config.toml
n_kv_head = 1
norm_place = "out"
tie_embeddings = false
weight_decay = 0.077
final_lr_fraction = 0.1
seq_len = 512
dataset = "wikipedia_en"
Each number is 128 + 24 x the weight over its row's rms, rounded and kept within 0 to 255. Layers, rows and columns count from 0. Numbers have three digits each. The size before them is the row's rms in percent of the matrix's.

# q: layer 5 attention query, 320x320, rms 0.108, rows 29-55,93-119,156-183,220-246,284-310, columns 0-79
# k: layer 5 attention key, 64x320, rms 0.113, rows 28-54, columns 0-79
q156 096:124153100110133126116153147152116123123163104157116082130149126111133110125159126117140125129126145095097129164107111109090176128143111159127101168115098104131139127124162115111118187118133120068118113121092170103104167115166133152106123092
q220 110:109116133123153118123110139163153165135120199099153166124118153118170151138118164099181098070105152152121139133115108155127143156141121110102113155156146137169127143135171098112110107137137121134125144138146134065100140138131109135146115098
q284 094:123118119123128153147118107154133162111099137094107177111118112136126117151096161107165131127114113108103138128145144149127158150135151099103156126128132151145109116100103154121104192102170112127115141111147133110144167117096097104146117119
k28 070:122141154074117124154140191135133120099130114123144154133154163139136125132064076158134127111103122105165132120109141112106129124124127135102091136095116110143117107111154151120114129142138119130095097133117159149143119151175103116100164135
q29 094:138139159159115110117109175147128096098137160156150110102091130121129140138174090122157149129165101145117119153155155143150122160177127150132118126136153114099078084119169176109106092113111140151136113137113102195126142108105136086132109133
q93 084:131099122057119100156140131133171118134172160131077137118162129128123117117131132151138137156114115148156140113170103131109119155127129139126143106115138156124123134116078106120138135128145147130126162106150154069137126133123126133158086111
q157 099:116132111105104097120133128112123130143147111145122123105134106113131134115099097122159148130111167092091129104101117109092110152088174152119129172152135103124139179143127110164165107165116134097140142118079133113122154147125121081172113133
q221 107:156131156094096124153110122106185141134155159086129143172169163098126126174096157144135094100139133141161139118143128144135129176114102129125152149163137159148118149121137098117182160123138126112104110144106118102095096140141138099138102122
q285 103:131153164123144122113130160090122102101162120122076138146150109118108093174114160139102113141122140163137156116144094120092104105124127139139135132084092127134121140148106064144149121172111168111125150122093166147096147105146158112133105142
k29 070:124145150160121127130145141136136119103164122084137115078097136117153134133113154115137143103131112129135105135150133135118147089082170076115080107119113093170150123151140156102109078129121102132101128101129125138162118100119113122141080126
q30 093:164156148087136089121134115100149091150096164069085135145135132118074129164101127135130148133109118116138147140111138110138127126124121088115134099150128162177137131121141156122093125156125128075122138108113140136074106102144142114112120157
q94 102:137153106171122135146097145126149152127110122090180102115169150078148133117091146157134101148157123120168149091113099162145166149126127150146086137138107101097139155112118120126123151124153170136088106098117073149160151155134120151125110139
q158 093:118143128161129109136120165137163166102170126123081107160138140114186133121099131132157137123161118128145158125128102090152118152128154083104097152140110124128139115127111155115156111133162133133108125139152122151141183144100139141144133081
q222 099:100090091166122105156127091083118132089098123131117129141123168098119114072082145112092105160147124133111105120155108087119130130091121094189135113094103127146162121126127143115131116086175161123146123131117170120114162101137157160117117146
q286 105:104095131160114139146130103093111094111121135115093173171127105109125173101117203145122093090154082131135154118152126144118173123091152136162149102156125131089170153135116101167135147076137122144104126132140129150106137097161145146121134114
k30 074:153175104147129119101140125101106149163186082157118163139128096158155083151142092136120135159117123171126139148108113099148119088118103168055112135100096129159116106158115129125156099178112126148122150118110150099117113155142140146108184114
q31 089:156110099148141118148147150128132149075095074180177119117119121108107129145128131096159127111136133133124120114114127165141165133094093110155153138115120129147120113140135115169117126135137142136146146111115165107096135102136136141110113141
q95 095:145139086085120158131123118088168078132109139102123154148150140145145154148124157099190134134141115169136167114098152131207124168101189133156145117157156102099122122111147109153122131138153132163123164129144102134096139119134127169144152134
q159 104:128114160119122142165125107082147122095111203142122154111114128152112185136146152116139114122145128135107201102123127142200144090135144122131150177130111152176138159123151123145100120133145152114119146106143127151124154096118140153145108134
q223 108:125135132125091111101163107159159099136160142132138122131147138156127138094116120125132151147157108126090124170142139127130147153161123159098097153129115086124132091133076130163130142137117169131108152135068134141154183152090112110133096121
q287 102:138141149154140101152162096138146099107197146164161129160121124170097117096143102141129146129166125132120109148159135138109147129112120174101154099121089103096109118141095142147172142136090123123152103142097103138126108106070134085157106102
k31 069:174138139115152142141112098101124162118151153065132091127135126106090118141135131095125108111179119143146137121076106141112134119108107154117137110124103138101186157107117106086109141115178143110116117127103129144118110142126141157133117161
q32 076:099129157165141139141156131135124153157127137156075162115114088138129133127153111126111104117140148106104174121096118115097073114143105135151131124092132155133148186142070133123154114153109096113119181139125106113146117095146130096186071136
q96 089:124146168139111126095178138150077119109115088129103132129167071143120141124123136124113099137141138118117127121173161112109097131167073117133139152092118144145152172106081120117150136144135178136108118166094132098189139164095101119104100142
q160 101:125116124125111128132174126098073119123146071110094112123127101146125153098121132127118092167137150173137140140162107111099077092145112144138127131089083116112167154112115125118149158132135148105139088182091148110140170138124128118124120111
q224 093:121146157087109175099138151086119110133118101128109163136156137106137140122137075101130134157124135107093132137154150106125081063089106147131154164094136110121147140143115140131140149114110148136115113121095164167124178149141142101143137152
q288 082:112069166145116158134136155137169102131109115119090130119113152109145140096127148139167099110148131144168108114154169110126118088100115166132148135125154138134160176129118187110141119135097141147133107130092132134120145142111116132098114149
k32 060:127114162112119132159168139103115116152108133106113135115129107138111101108166141097132143141124119136080147131110093130084111140116118136114173062133073117130138147110158170096176120149096126134133118151146150138147161125131101113160131097
q33 095:130136164142135163105158165131153124124129177147185177100152094150109148115141094130113109148109104113152169172136118129135104126218101153127077138100091086129139109109081118137088126137131181127114116140077161097141143123092128117117104130
q97 087:146150134211141124158162145131121142157178149119092116073186098097141112116118090117133106165138155111135139114099132102161102103136145169151174123118130146128167147119108119131130120158141111102144131122102096174104094130114122129105150113
q161 092:111128100170169105131178148144088089106137128122161109131176088154116128078137128112120142151111154121098111095096109105148139156119123140130122188115122115128139129134132130126092147099120149135114148115093114123138092128143132141138117107
q225 098:105135136134154137092168146144108102111153143160138126150149088139175152131122100141120149163149125116099123123106104104163104090114127109154151151073070141121125114143097127132112138099123185143143115106097142151108126127099163113075140153
q289 093:108164152173163148130152148148105109156134112159166138166080136153144133118109131155136102155142119103107124112127112116155167099167160115139128149087122155115118137112127179104112134093132161136140103145138121138132135125115094159099130162
k33 071:120135119149133109114114137162092105093122100134125129136135110146094142112161111129131066139103122111193082149122102093092134129155135125130104134159074137105156136171102127139118150123110163083121170144123134140127097117122113128062071132
q34 096:139107107150144118124166112146129164092166103097127127137115170152083107127112105165110115166156138115129116126086169133119110145121116130169129147092103108127146107123126144114177154099118100157115103127106145158092121141181131128122117136
q98 089:086134108155117122132143152133145142107135142113120104101124104116112124136095105112082138114148113145137106108109109140118183141125110130118149101163149097131115116127124109103131154124127163114178060098096079105136113139156173133142132145
q162 096:115147136113110089186101153148140120156179167106074104116150137117085167149155149113203152070156111177125149130138118152134092114100132120120144147128138147155135145135130123099164205147168128102127120111142113105131117145120137157106159122
q226 104:091112107137125150167145150129103111132135135113178149135133121111132112083125138138171102128110162103134119125119095139108090074074096129105083140160120168091133119116154137115132168144134171130149078134090136136112154139114107174109098166
q290 089:100115123117147129164122127140131170155110154135143102174143112102139117102126123108161101121110103108131095125094089143127119107120151108110107161120155118122105125132159129094105135139126106133087102135114134119066128155146147118096183125
k34 078:135100149156175129130126111102151124132109170113127129124150164119056155071121128159141114137082115133053116114150118166154137121115154112129138134135151160099109095104111164126127162107063127129115119127140099149124160128116156125113092099
q35 124:122135132133122151105112167125169136130095111161106157139116137121177136111150103108164145124127150124119130110144109150214109131105135132100126121141151137139089124150147130126131120128089128163167138146130128142126137093121126111150094123
q99 098:114126079132062107106120137105162131138088098126137143164112155111123118134080137166170090117160120099120160097113128138152149157112107110154124145150109103130121152129112106111144078168166118113131157141117102148132154124141111113114131152
q163 107:128119120139148143130179155110095125121138112167138105097105080119095110110120102127124129113093103125170138142150123139105101136138085158136145170159077106126112099152115085155121089104105167127165166170143113151139115116113120096113136148
q227 101:109080105158125114115129154128172105151121130080132110146127105098134142134148185114158132145155107129104157076098115135144109133122191159132136126126156144091101171156113154119143110098123157100129145141127086155135152139150156142123144143
q291 113:127115152177111156139114122122144147165153096140085108163158142124214155129160149127133166075132101091117110147118103145148132132129171171096110137100166101108095141144108168145129139129106119142133092152119150173117100118089145087135137151
k35 078:176140127128185124150170190141120121137103133148116140153153137156111116122099104140138118163097112105130113146132162103126129095140121159140057135162140110132105131112127113155133150111098129083134108120128089112154124128167109097095165127
q36 091:154139136162139141128138154085108106113118133124154144112132086095167132128169102102103135165143143121149134128123157143147130079160121147081116124143156111143133147106127143149079128093132172140163117164138110138122156153133121123129138119
q100 124:106114125123114130148174127102127132099073100127176139155091116098139122106095120127129116126133140150116126126127097142132134147138105111143099107129090093095143146166127104125151119128117135118169139157113154122110175136133148125124108159
q164 097:112115130117112151139178105109088093124137109172150128116122091159133137110102136117164122129140110168143133119127122141140151109151115154130148110083109089124134141161119129145140141139095146150155113147116130127098111181129119156193101132
q228 086:185108099169140134148138130127104096126147095127146123155127133147104145120114118155112143153146121109142116148122148115090084118136143116174145093112108138150170135128096160102173128124089098122152099138124128145131091158147147139129111145
q292 086:155145111109114102115147116074096146070128128104154157149167117180095140100120138138087117156107100155102108107145165090117127105109088100145164091127102146137161162111148149114140122094115147102099110140145116100113134112142150154138135085
k36 087:119124138159145131135195148102107148122123124142124090139124113134115081138103090076157126147133166161089125152126162106131103134135105134119161058126127103151143146133180107117148156141070089121127138157091154154135155125123134113121174143
q37 092:109120117143149101092081130141124143136141096093091119107133132153175167154142110124151145142139122114111153142156095169102082099147180116125154178103147115080124162151115140098139119151131092130099126090122088104132169143151111120121106130
q101 105:107129126117143148126129108182146101120138095109133146126141132151147093099132112146112151114071124160139107153186071139102094147123085091111092125164112129142120117145110131143074163101119145147116133140130176098124150157115117128100110156
q165 096:108143169131114112120102111136145131121141104091162133140134150165130090141131124148111129099132149178125099148120114105152129162167158068129076084148103117124125102123128129175089171133171115102094140101152117102128172158105128164087160105
q229 092:140100128115119157125124171148116142134086121099169141137138113117179139105118099126133158113102117139101128125132070084138097137154150094108092169085072104102128133161126117137106149125123131141156107139132132106137148139172118138124145123
q293 090:095085103134162087128150152127150124085133104109131078170131090116161122083133146127106129132120137152128115122166081142127085135135135117132145098107065106086138137145140167129094123093115164134147134116121138104124085151101119150131127121
k37 077:132170105092101136140154157098174131100105117126108109153133146142080131153128130147127163129113149132101104145148089149102108159149140117109107147104130100126133101151150100104146169153068127131159128147129094099126097164120107115112108117
q38 093:150108133104160129132135154148131154077121113155103111133081126121137173123122105116120151141117140152149137127154133140129118145106157107129146107095136152131111135128089134137143137162133176153147147132178157120150149130126147100183142169
q102 132:151144139123152147124111114150133109099133122159110145105156131133133162146135110100144167125103124114144148126140134112142113141144174119134171135143137181149137143111097149121129156152140100178103143126164139146178157113083132112134108160
q166 106:159126131080179133111119125101127130106122128155087119127167122157119170100094136129115133118099117111112124145113135149146122173134196128095136120093095133152121147118107145136099160165131145131099107130144169115141184108122083106149112111
q230 090:140149125141136152125087121122153125148122125115094127107138139106150131119159138117169132124135089115152114130104150120124125145127139116102092185156158115107131126131081135138117094141102131124100162107125133125104174136113129123158130148
q294 091:165109128098168151108096173166144112162150145131112119096137159128134146116163095105148151122106130118150160148107109132159115158109113183049149133111136144132092136144120112114125126172102147151174158136120097136161123176075174103133124136
k38 110:113130124124135123122111144132109123113106113175100136125167128089153138122103117149152141128113156119152102120145126140128130166117151147066121157100156084143125113130161108122103165141109100137096119148170157095130159144117115137125149172
q39 098:114110166146136109117120116101138101098100127130129171117117133098149176129181120094117113138149149147114154134157125165146116073138078161117156141183149135160095129117126132128083124132169104127104185105121124090126165146092090105150078134
q103 121:148131153171114145111133104145129103108156128096144167101138131148117148154129117102106136129147132180156137126146101106099129108146086120140143086141088169137121111118123131109144157108117107145107126093127111111083127125124123112147110161
q167 106:156101147181136156098148082130117104132139139076170157094114159114151142146143097110113136144136132148112137115113117085130126120125095127137131085115106178123118084130132165110104124112150091155126148101143148144115104091095136111151110157
q231 092:148127080128127131147104114061111167103132116106130116169093176127113188108095122142108136112161103107121141096123131129132141172158152110168139112141120125108154190128122141110143151126140131115127144111112160124115139133126162155181140137
q295 084:121114116063120102129142140072110140113098157108137154136083105121115150117123110166104139144146140137142159105092108100136148131094154115181115087143129144130129092134146145139121142141096144118112142102109129115139103105122127139107125125
k39 102:122115117113121162085147090101128136141147107125124104121107124098135126131172116078118137140119111159158167149151100153131144068142129122166160142140086178121115125124121123083074161151143123097145152156120102150091126165099132123126088180
q40 096:111122151136139146150128131121117094123111153131129093145104136155150081158147120135164093098155123144092148109101123090158146140120076186108150144133145111084148112120132145118074129154097143157125151089129125137104112154117135129134132083
q104 133:134103127122137119158125131140137072117119153080123151105151118124109123177142151114140118128148144139132152150083099099146133085109105141115118126086156112053140141144086173120117103104103113139127153136156118146105105174127141127185125072
q168 101:125085098114127126125120145145144101138126135109150156089152128121118129112121115098150134131115137107089129133098098108147129057113152158100149114046142126094136092174105182145131123110126134119123146122174150138106114192099152145153149087
q232 085:133146130153141136087112155114155130169169146131106123097146123146119129137151111118184111144105107133156112126071145159146164155208143125122099159136158107163121142134092135100116123134132130100090124112160125164110132118155112113164148110
q296 090:121173154154137156090132118121181131132150123149148104108152157105143106191149115140128136112164137128115138142087161154166133122176150116130093140097136109157139108155131162098107109153155131118122118126130130133117153133105121109127121120
k40 125:127116105139135145133159184119106117121133147124141144103173101125132128126091120107141108111149091167125173176110115150117132106093133146131135102080135119136176105149117185120122154124088130118119152132105149120091143142104126156093161075
q41 098:108140144109140144175175117135143089109148149135140120108118121117133119104113126183155128135123132080095089176094153150138058147139133104122121098146150145132145112107124116128064099110116123118146132154148158121125104143112108088110147098
q105 145:148145130108128117129156104116102123062135110179099107100168138153134124148150120131172116116148124092141118139133171147133097135116106124138146123170123121115102127094101119117090079136118117166139129108142118120095126098164098101120154110
q169 103:094152129111117132172157122108127118080103094145130134122131127121115173129109098118193145125128120131127146165155120125130134114114095156132156168145119123114101106105145161135093125177134094180116122106158108134112127110142148133081161114
q233 084:150113087144131157121121161088144159101144143161112102165121092115110128152132101132164106154137080090125120106097135124150121125112114068134062099122105168142159143126128132106138116151164120101120119161111124101123157109158096134153107138
q297 085:145122145115119127141148121090106103095125162126125106115173124108112149123131161172118164148180110176124148126107146071109116127105170113165106080130106120139177127125110125120086096127142139122107093141108140149150157096130106148115131147
k41 125:131132169180100151129136104139102082128123108137066128101143132117119133089119122156134132111110106081123096132108092125154112103092100126112152092147119108110124152131152095118122138122167166128133101119153128160130125167146116132142127095
q42 096:139150108093116111154102124123116137135154116123126111131146148090127117094170154098167162124140160132099130150133129157120075152093154148124154110126191145125156152167105142142134101126118102159119128148092121127134092134109116094148112142
q106 131:131151092130090080141102098156139150086116128106118081123144159087105098129137144123118133128167166072112169141127153157150134144096130100152128139139128141120172126108145156151160135148116104136154132149121108165118120153118132159159125111
q170 108:141121124109108094126127091144109167123142142120130105126127101116108135136100148116117126168160195082123137146148159151115138108119112113159139103166150102135192113118168156137164132130131134127156118168111123132122145184117121150140106106
q234 088:119112139105122130101124098132107171112125138121147135159143179105092159146117149160092124130131162119156125123162148139132108143085154117160124111146152139138129173128116146088141084104139156094172158105147174126130083080081167151127112151
q298 085:156123040111153120153126149112161153100134132174107101161123145124119116128151108106121114122143178145133066131117155113140122141148112128156091125137115104114126135155095146117147126114124089136110115117127138104114081142107158121117091123
k42 126:136142105150157114096111141132104174129126120095158118140112143124135145138145126115128173113136159144129120142159104121097145140123118138124168119134132132122159149119153147063169120109093135135169119094099147143174131143107110117165148110
q43 088:118078056158123105139141154135157124110122144125109104098104130123104161140156133145142137107131076116147128155150107094139123162132132090094142144129120138160101088096165124141134143097112152112143117101144124140117128105118079142105127133
q107 139:113144081100118151165127124107179099124142155131138127092124146139127134142126116117120133105091119137130161147102108160102140103176153097119164192185058129141090153137087140137091090117142145132120126097105134136086162129117121102139162124
q171 099:134142106115083150138122150084131121101138101144121142110121151130137106163143128106129116108089136154128149128129150176126114111164177128122151146158126156119096112101093130140079131148132117137090172085122154111108124137099134156199153129
q235 082:136150129105131138118127140159128123145154117154181170134121094134096080104133148149119177104114118155092159150135107132150119117141131125106112146170120104095094127109149107170122144134079127106175128137149130102174147142113110148164132131
q299 089:121166130155156137135127157129162146178139113145150118157152185137129132125147166135180139123120140123127182142108161127170131195128144087077131148126164119141106108157129118116050110137149129084166132115126128102117163138144115117147144128
k43 130:115090121077076134117112105121182098104125097147138187105103164121127142108146123087139091123124103116146132146148165113163114078177130134108140146119151120131106161118162090125143146108125161091154140106168127125108122120138109119148155126
q44 091:148086081100134108074112110102174119133122149160135067138142109101076118112121152142106123133139112104146137116176107079117135108093143096142129094130112090143158092150095101143166135125143145128137142140142147145145120145126091176100152131
q108 142:120116112146108099095116157153181162122152132134165139133135123104136104109138120130135141123119152099122155125175127114123158113126107083117148101127163116130167127141130119159130079134154119096182156101150143097137109136107098073124161086
q172 101:109151114102128133096121160115156143131159132107109170125152131137139112134166143113155144109127137107126150120148111151143189156119084126121126095110107126155183143088117082150114127136103124125152120107153128128123123139123107096120157105
q236 092:130138128156148153144110141152152113096167088169122144113147116119108099149152119121171145090127144110164103171130156143152150110179113139119149101141129096152111143095153147151111128153119126161143127130124097157100154139143124114099146115
q300 089:066120105128132124143120134151172157110170109136167101153125123082125118111164092117112119107119109117136134130146136155095180084146112152071144155134121131084105151143154143115103137161186124130104103166122121118106145149131138055137124103
k44 141:106113114103125120117100165155157090142145151117115170153133097120133156142156169088129115095118091129133113145150119111159148152074118134139080147112131087128163140109053127144193105143105102119153129099109098155118101135141091114127164122
q45 091:115166182160102089102155131113137146131125197112153109121129138138119149127108104167131096127142152124165130196086114120103093111139100106145122143094154091113091102085128114100172176111116090101115164149131079117113087112139075115088155136
q109 144:115101132169132132133141122110131129118137147109166069115111165099127181135102104167119094142103130095130148145120158136151087157127123094105132166147116141130136142122146139152112149151145119103149106135097150130123120135121124093108144107
q173 104:108129104166146117117143142129118124115142127114119069131135161094131178132132079170149121127097120073145111118118137116136125143163175133115131168157113123139156139124144159156115129134147131105183120116139149101119101134140130087117173095
q237 086:126121134156099156105140082107089147135151086152101116128114107127141082114138077136157136124120126105091152130198145121129101076115153131125124124124131138149132112097111137140181122180150139128100143119132169093115132140152136172143143129
q301 088:138133142174103187159071129140089100115118146150111139129152095136114133172123109116121116152147097133125149098158162109181152131120159148108093163146130125139117155066119101144148137150159163121113117128165131131108131093157147115112080122
k45 147:104123085128097113091102113152103155118104202140133144136164130103081092107110105188136105149133122097159139130083143092109135134189089159117121134135125126129154143106127148148120174120155141138143137127199136117154149119113126103137159129
q46 093:109131101133131112151125144119112125115153128119129117147100116104142127139110189163120124115118141159116130140129135134099107118136168120131135130084117150094107098161122125115164152122098121159111117136140090085152106134111125173119130069
q110 134:171145113079153122137134145093084099143165121157142149082158111131173166107125162196150131130155151156119108133125120139123164129111152124131100162115124090107085108109097074111110096127124076158137172160133087136129167093117085161133090107
q174 100:151141089102164133146077161147128153149127101122132138100099136128141165106122144182098167126166113173132130138153130093139158147154143102114094144077145097073130151112084062115113101126148103144168153137112104160138141136129068183141080138
q238 079:146149136136173135154134115188140106163133127131116163141135096147143130116104100159139126115130135166174121161115108128180150157198123154080160143111168120126130108124132080109145127137130150143164142119104118125116123106111117133099109094
q302 079:124117142075161139105094108131128139135125144089160132151146127131167097146099135108136143160140139109139126133160118109119067157106165117091180145112119118148148154141139084124122111119137099122138128105121144130140096156113133172129129117
k46 144:120140138131102147119158088133143141126148127093125133136136132146164112136107122167141158132132116141132082171102121118113143116109157163100117131118140109144133162164095075112094107152136162186123126137099122128148137151117140140117161116
q47 101:135125154125068124120119103113116140124129215110158118120060117095114154091138130107140106149158135147156142142137139150134106137125154150107153091133131082144104131129118136128152150140155120147144153157112140068129086142138106129161157096
q111 140:114112173104082112147141104105112140125117185167113099128130120144131126115130155130141112197159133117120138154129113130118103129091147160106134090137134123162082139127108147131120154091174119163163123133140166075133086141124108114129152095
q175 105:103121162089106121138106122120130130136127114137109141136157147135143157132130108104158096181156124171136125135128108110148104136106114162114131106136137132121119086119096123139125156091142137162160126151128154100115144168093145149084178120
q239 089:142173113104135115176116135126122076119143127162147144186171109116129161098082147181124144130166120100093129113146111133109135079045079102122153107130145088159096123149111114126139083137106133130137102125101156144133129112109131097141141195
q303 092:163121145150145129113118133106168064106170151130088099163128154113123147085152116143166159122161087109123151102132154131101122153099140132144140094110141083122122143140125139106166146086123134146108098162113164116111161119126171140122173127
k47 140:110131129113137137120089153164119156117155110132172146112120104142129117097121111153099085149191129107138138114152104108140100160089108109096155089165129094154135112112095149149139117174163115143125124133073159069124126138128121136133132125
q48 092:076129122119173119135155182118158158120095114140131125134140153077141154077132171109152125111161108112103156156134142138094160135149138146135168113091130096144139112154165130143085168151085096104151180122119122104127164128105108138134103127
q112 127:075137132098157118142147157111139142162154097119098133116148191100127109134140131112114134140172087152075135131124158109088144138149166168107151094095169108129125086143153146128124182092113138096135124115141085119140123169114114152148130128
q176 104:126137129113113111156138126143117140127122097144113122107126186106132096154089107123144146118134102123091148143098161111097168135171164155132129106074127144138087117137139163140116121133111108106152117121131132110165124150119140140131148126
q240 088:148149132127102104171097118108114145114119089112130140108152189153152131134107082141115138121090133133166151120157100123168122160129174110131117167129130070142096091126174125111114137190139156140167115139120113117159102182103124181121126093
q304 087:093106118110130138111104136129138138138090116156139115140119144120174153112124134136131136147128168118143166113180145160150127162102150142107129132148146119063101197173168123118061127090120172186161110081133145135120133141129115131095133132
k48 141:109141162131153101132154162147086136144090113123090126159136166116111126146091131136121142110136129150127165114144145107071107122139116178121149121094109114148089104094089124144083140146034092128146112114157099127139148121142146126134123147
q49 090:144105123104090089137109125128118116137178123195095139110096128093178155170133088086111100160186096117119159141076090161154133097150105134085129183103101105175111139124138132115140081108101176147170141134138150149117106118106155114134091124
q113 130:116113090139141071130165120125117121131191110091126137114119143110135156127131128125118107195146123092126139125091121143115123142101130105112139174143091114191146138146131107151099126084139120130163121126139134149093126121140168179148111150
q177 096:095101109134146106177127160126082091140142092107141141093101086092116149146150123132141107173120111135124116117085126102115097131115133105152113136135104127113150113129118138117109154109137069138165128108151141164106133126120125174117094142
q241 089:147119112116146126122162090102126089104147091153158126159118116112107144114139163173153110167113131125159144114128129125135125118119141129151119075110111113137144170134135104117122149090148143112144095138166127136141128151126138142119155152
q305 074:156135106134118102118137142113082099133132131107142123121087121151089145105124108132119124144092144163084129095109121095149109147122155123131131057125116156119196120151125103155137122123109143125135163129135120099108126133139134142151119150
k49 140:117120123126139081151130157131089107144108142128108124050102118133163141130142130117099155114128134142127171149106140115114135153117149168117089107143133123139162150131146139145129127122083149140135152107126141136154138119128099159166120143
q50 095:168148100168145096125119107141106136167101129100140140131135133133123110136131086108138147098104115134121096148140202135172160136120155120121128105095115087111146122087140149113172138123159092100128139146108114165124144172102116123128126145
q114 138:171153114165123143124117136099100138118138130121167150156116102109131125118085151149161130081121132130136124137094154141160135104081156107115105094153092129081159150113141102157147137118141109104136146143128141120124132137094113107126162154
q178 103:115109111141111155132145131136140122147146148128145145159125135111123108095096158133110113114099161165142092133103171137158125092100176133150117105144137105123178171136113105134149125123133130078137139139155151106117156110137127110136163153
q242 090:139105099115119143145124113108092115133110158102111112162099136145134147121076162100113143138107114081095132094120089104109139118089143127127122139121105170109121122131066111163137152104132142134134079119169144151087082168132159155140162152
q306 085:171147127174138170165116131082132153194082149138160101145121098139167150117130150114122126119111145090128134119094084090125140125149148064122121135102118118105143121111135141103108119158139155098157082104115141159098144139132132122143174170
k50 138:125129128148136156129181149145114156150116102095184110111145131140126114125126173120120177160082124120133098186127152104137165122127140136121160130167109072121151171112090110156107128135113135133173134154135123150103132141106131124096158082
q51 091:156110163155123115096105098120115127119103123161144150127111124121163116101090145097106162116115115154114156096120153151166180202129140096139130132149127118145110122167113141127044155132131136153127134106111137166125143134118176136125137090
q115 136:179150118139125071114111133154110117098099159125080132094117135089128094093119154104131108111103113084112111130121168156122113157137119120148183136119111141120125118101078122134104129136132149162150164130109088128122168137115110146137090109
q179 103:142162119174138099179143165113119141093132129110111127082103140083135096086107156145154149079112108099093106127080194110099141156130135129140133147097145153110129118127079115127126141138152134131124169160131125078120163129165093108136092119
q243 085:166121122129176118158141118163112114172128191111122100087083114142093109108143163137113134104148137115138117129097153128139156099128119124141109093141117145123134128107093126148107181136128133144104136108126109129105122123151092141151144117
q307 085:095121131141142118154077104145109116125095157121122119113121129125176124182112156123118126120102129135147143139169124164093163148135100112143123110125139096076083150103105093132091160139141130150149074133120102152102160107105110117141118106
k51 140:172111135117128160154108167109116114114130128070091156104147110138139116140134139119136163156129122128123074115137188137176124130150111149107137114148133138118107168134121117142150121097140111154155132179129114116134112142121137132130127103
q52 096:122147096137193150132129127142088178125100126131161126131114128120110198157140122129125159136115136156168152140154131125109126130081134120111133129110083103138113122146169103153124133143099139115168137118128138102114083096115167109141084161
q116 130:125107095137121174178079137110103143122130130117158154155082124098076151151135118116121173175155146116157144145130127129153129150089120146106123137138108101107082128135130135128150118144134117128111159121148096132079099090125187159158129155
q180 101:095118082136150130153105165138124160117155127156134183143140126108124121152153095107111162137146146152180121175139158124139137150159097151085103125139105121132138098111131105126144121146141110093102153122106104176099118095130148126113124140
q244 081:093140154125154138102096102145113124139120108148170165179114100146151135110158129122117175111098155109136150133159086095121137163135134147073141120146104070129096114139100148165067128134126163118134121115122122141108118120097117081087125109
q308 090:120131121112175155119117133161118156108128101151217120172122106124127118148136101140146142107141146061119159130149128143141119102152118148098134155161144130167093178114104156088119112161125126143141136127166121117109160164113160101122141091
k52 134:129148135092143120148133120140078156140099109086139114156144120129140147118114117115121141136096144139133156131099156148149157137116138162104160112156140151114099165109145131128118142135153130128127144118107128123122112168132114112142069106
q53 096:139100142123211125122109096121106144162135133174144149121110159137170153131140080151164137141156145139150173142125134152161195158130121185119149116106128126121118121137144134155097152165117142139139139136135151114114166127128099111139103135
q117 136:120108130130153129141121077130103132155127138149141115138126163128152141081138094156163134124132133133111163106146115158164177122140096145140152118118157156130165143151130144168137137120069149148124114164096175114129129115129100169153124148
q181 103:124115162130141151138148094115115116140093130121178131164109118147132119106152167169164129103111138167107137094124113124134166132103114140124144090101145144132122131140107124142168129117084111139106128139089127107111132115153118190141120158
q245 081:136119128130173099136151136113127074128156132152154159125141107141167079142169103151159139109153129095097141111123128120155153105154096102116112139111129097088107183116115148151094151172139161152144112113093106133144176135144120160143127110
q309 080:129119163121167126114114092085127127113095144127174126154094073115136163118112133120180155116080068132144141097080116112143117128107125102103134087072124124131113200140130115138119135138109146137148145135100114113114136146122121088152119101
k53 138:131148118099205155149152096099170144161117098179130111149120108102150100118141112148168134136124165135088077088100119139130138121150131119141163178145103136134134077131158139134147135159168138128156127115155145065135170098134133123157155137
q54 095:122122163172153116130154131095151110166169183160113148112165149087140150125145136164121101170117101143124117069122122120160092147134158145096141097105163120119146128130094153134127151141148111142124140126088150138113149139099130097088093134
q118 143:128114125164112110154125155087125148141136146154124126120180164099098149196096121116096128162128121171129108092109120157132102108127150140139157104108141097131146105107120120097112128133139146085106118091119152096140154132120145107137122124
q182 105:155133122151116130148134134084104128166137148139124110112177141098153135174114106117098093158119099143122122103130125159115128108140101105116137106115118093129149129128135104124129128152114113114129126136119194134162135154086125127129150090
q246 083:156122121095122107117107110106111139114087133120122145160149161135180172130114145129112074123135166146131125092124096133154114161137153106152157164144168135114147136145108090072137155125125119121149081140097164124119121147114139153108160162
q310 083:163134111145103109181136144107166123121111125150141132103154181119133114095128099120095121100126131113159117130111128094202095179177120123148144125132103146129147100115145114108093121118109111135122099149139153087156137191121148162141121145
k54 143:124127150151139128135140140089161116132119155109160173056141134100129121162128121142115067144118083151112144079109153116146113155092143105103130135153130144102165130135133150123127145132090092152094121112118153142139135086081103096141164108
q55 098:116166109090104138167131118106093121151108127099166141094129123113086133132107109154130127126192137129086127138149067131102136109122136147113141133148090124118087136104151078157095079155123135081078135098198138100086158099099118161134162122
q119 129:135115132144100162122157133095136100146120113131128146086096134115101138097129111122124132158131134130086121128121091136092105162094133136162081088118123167150134144113159084181128098131126090085071106084179123134099130098090129127118127156
q183 102:097112148161077138141129102092123075158118159116158188112078122097093126145126140120171100151110141135115076133094066149093137130085121148165137116144153172136083180145129099139118141135123086116080165087165097095077133121126136129136092161